From a checkpoint of a small transformer trained on Wikipedia.
Size: 3 heads of 128, vocabulary 23304.
Architecture: RMSNorm before each block, learned positions, no biases in attention or MLP, untied embeddings.
Training: a variant of SOAP for these matrices, 458M tokens, 3498 steps.
Each number is 128 + 32 x the weight over its row's rms, rounded and kept within 0 to 255. Layers, rows and columns count from 0. Numbers have three digits each. The size before them is the row's rms in percent of the matrix's.

# layer 6 attention key, 384x384, rms 0.0516, rows 109-130, columns 0-127
123:110160153139162138149089099169129180125108144068167125054115146084202137126180143124082155061138170119148102168143107124103119171137184137190207171103148088117126162166167124136149171119142169138156174136086135091151102175139220135095140113156064091155109109119132119080202155150120189134155160114142100090161093151105112104148072157152130100175093166193124085098058076159156119107108
111:123122161118084116135131150170156138099145112119142148110129212108105159118167176099192118133121120141107085156125117141144144122192143189108127145152148157182196151130150137119129127159129130182125124173165113143109170116124163125174134152101153072102149105092138154169089078120156152145138165164176150158102143149097150104077108117136134095128088094090113123092087165121132076162094
114:198133105088106159152146134094116073155140182081135130172074122093070042159157145107144125151123120159099098147140100086095141206147111162136124150126156105177124069174101149164151093172153139099093122161134185114112124133118133113185111091158155112129147139100222144139149090127221112106111146140134124093147112076093065126157125137135154137046120133096127117120126157163203143145168
115:191142161111148171139185124125115125077089173169105122106149103094107149196155071056168121125093100125204113127167120126117150165104129138091156116169121173168091096113083159129137146125177090161107089094151103095138075103068139146133126136097144132137118125117150127107115103111084110101105124105142156150137044094105145101083127161058094087114051111121123184170138140181095186149163
116:138116141083134126192106146174126118175124138120104164131087182107100097119161084114070135183121155182145098093173106102137181171051191163109107138130092169120114148080087121150137166151169124178116172133156149179119126153142166088111099107119128117127129086147064145128168128139149136115132139094104122120150127115126162144097158087156075105145114143157088061172193070112147153102140
122:138104170127168122173125146153124143149156136126132168160142143141118138095088178113124124130132172088118124150124086044155136138188108084053157157167159143088124113089125143097065096127113107109184167041129107070173136111148120107092083153160158141136128084099134106156130111146176121110144126143110127111082158153120099128155184181133151156103140129095120131136123049121149097141129
127:187195116086177146048130066088133091132129097130150184193155090099090124117131097073067095174144255082127131094090150148104085131147147108147157117129113089118177164164112186135124197090121141108097082115203105141174123125094159102111161105081123165125109171117171161125187199152167124128129126113150053202116146106151174141059098149159163101108143100170186153132116141152153126157160
119:111123125153099152155127128213141078133159092157094129158118135160123127116168058123110072117142126158102157087126154149097123163127158086122094103085127112168143128186125134156081150093167155126086100098160129111139157127068134143083163135121115046045103076140129113182174123114129076200124155165133128168135048121190145124131144102136150135071168079098131076117146078117115084141150
116:098154074168092128125110151176138184100148098155103115141144068097161077180138080078179126148172156094153110095087085071114124112110095092114128096066150145124167153076152145096171198112096131126126169085192086172122131136123145136137165101140084088099115160145119083088153157146137140092124112110147165121123136122175133097146088084138075148115166145067157114155117048113086116101132
115:095140081103143111158145150167160142145123077130130104107156128138125105124082115114118112105156195193112106088093088134138061136141136108172149163175114169147107125165113138092146146130145147099092108072116103161099144091119129163122116148175108148155136122153070109113177117110084110107125132124181079114114047132035050103070180135195093139154114141099097113207098195184111125147135
129:138105176076126147155120139139122075130138134125121101136078101083148124160142122099138139141107173148096112154136109100130079112109153116167130109054099135145179103111159091112099121115119133157137204125095117141118094090118112092109160120090077089096127118178127146110094155186168145115131109127134135088138155127117121127110161182151147101093111115086118120116072117099153114151136
110:143055143142139168115094149101118098109153101168187130149114176113150108090158122163109090096125112082125081094154081140057135074152103181154152104133154132102101118133175161099080130161197158100184122131162153131158181113111092167048128094116080113095113163121143083097110126128122165146093167176129110112103095118126121145137157122112090142150127119075156182171100167114158104203165
113:156140131097093132172105142150126087059141151099115106102183102179125182100144150132138136112178109144170111153104168228125098129134089167124147142122080164104154139121054063121154102139147154107107092143096126131115162114103124132126113149085157114088057080150133098147175101104097107101129140160128090106134130068147168147087106101169030096136080139106147149094123172105144089141119
119:160146153083161143168163123137109122131120121108157102166195113201117149178178121165143107159158141127082115143147149135106133171073089159142091107128168174121169145160135087144112155187113180097116201116129155124113079149102133120125173138109112113125141151120093130223167116122126143115176125125082117147182191094146113089109131176152106135120146147174142116139106142117113129122086
119:144139113164177095161138093135109114115128135124150121063121123107150142110079091077048089086108128120101085125112093107196144137126117123070165147109150121134074129141138110129054134081114104136161150149140091095108123156168083163107165142095171107135138235093120121132170112147122156131099099126109125131130078093134149133123138146170186141105110143106105118156142074096136129163145
117:064133130078107132160132112130081114099120145123123106122060116182135061148076095136120120128153114115136121047096143160103183196118123144116098131123120118164167131148082072104145057084188172116120124141137132139120113131134207150126134137140172110156110183159110128158154121123127132106155100157145118110071114133117156145109099102119103142134147121145120104174144170118136151099151
117:096128117165130072148186194174110124140077127125096146113202139109134168144150124144144092068117116117072097108179130194117076131148141135133151143076112061111112148123169118114122162163163131115117107084088115070102151102110140133128158126135133155063146171134163147114095061136115077185121122104102127102134178129025147159061126068200143173120139173136164102093153197097160097153147
119:117111086137138152098114134156105061111156119159116137123129081111154089144139113129160171117149126146153076120083125078132184130080143166147100157098191137105139144089135153099073202110093105110120130123113099106114127168154092101108132166140151111163185117154140095104147185155103162152092165084075082083115159120118117122132138078154091154150113152203119069158107095118122088162189
121:123109113136098133146111123112115107172147113163091081189114170179165082140070159161163121114094074101050098164130181095113124199113144120115196110119126147124142093091094096182124126137159171100109114116175146177114153156139092102116142117158116165152146136126118104075099166141142125095110151123149177124097156148101156111147141144106174164073171125176092210084213164169138113131117
099:209100152138200120165048095082179146119127119168130060075119143148097093113108126088081125113121093118102134132106007125114227081097131084120200123133171120127114152161141146135163092149123168128096119163157112136092107155104101120175113195151134138124107136096126088140098155168165174156166126107186037136102140123133176102027091092104153164132074163133063147116154102123091105142102
090:050069180188154105158130131137115131127112129150116077160084158122143139170138179131110115108177110131109127171140140105086137117146113163125132178116098109120113118131123149077172158133127152127118140062158127092128151093099149145061109083112147148089205085141102116170124154155152170122164118142138147152133143155178129124106157144146096096166190137165094143096137071146095130186109
090:113094085099127080117122171124137177181139137144041100116175154111116141133194084145174154077146138111144187085108110079156128105148128144052122120160099110144134149091144104127082108136137098091100143133114110152156136119074131165126099150192122119151122079119166103150117129185129146135113121139145111157129174148185073186204113124083204140175120136114125088174140135073106172148120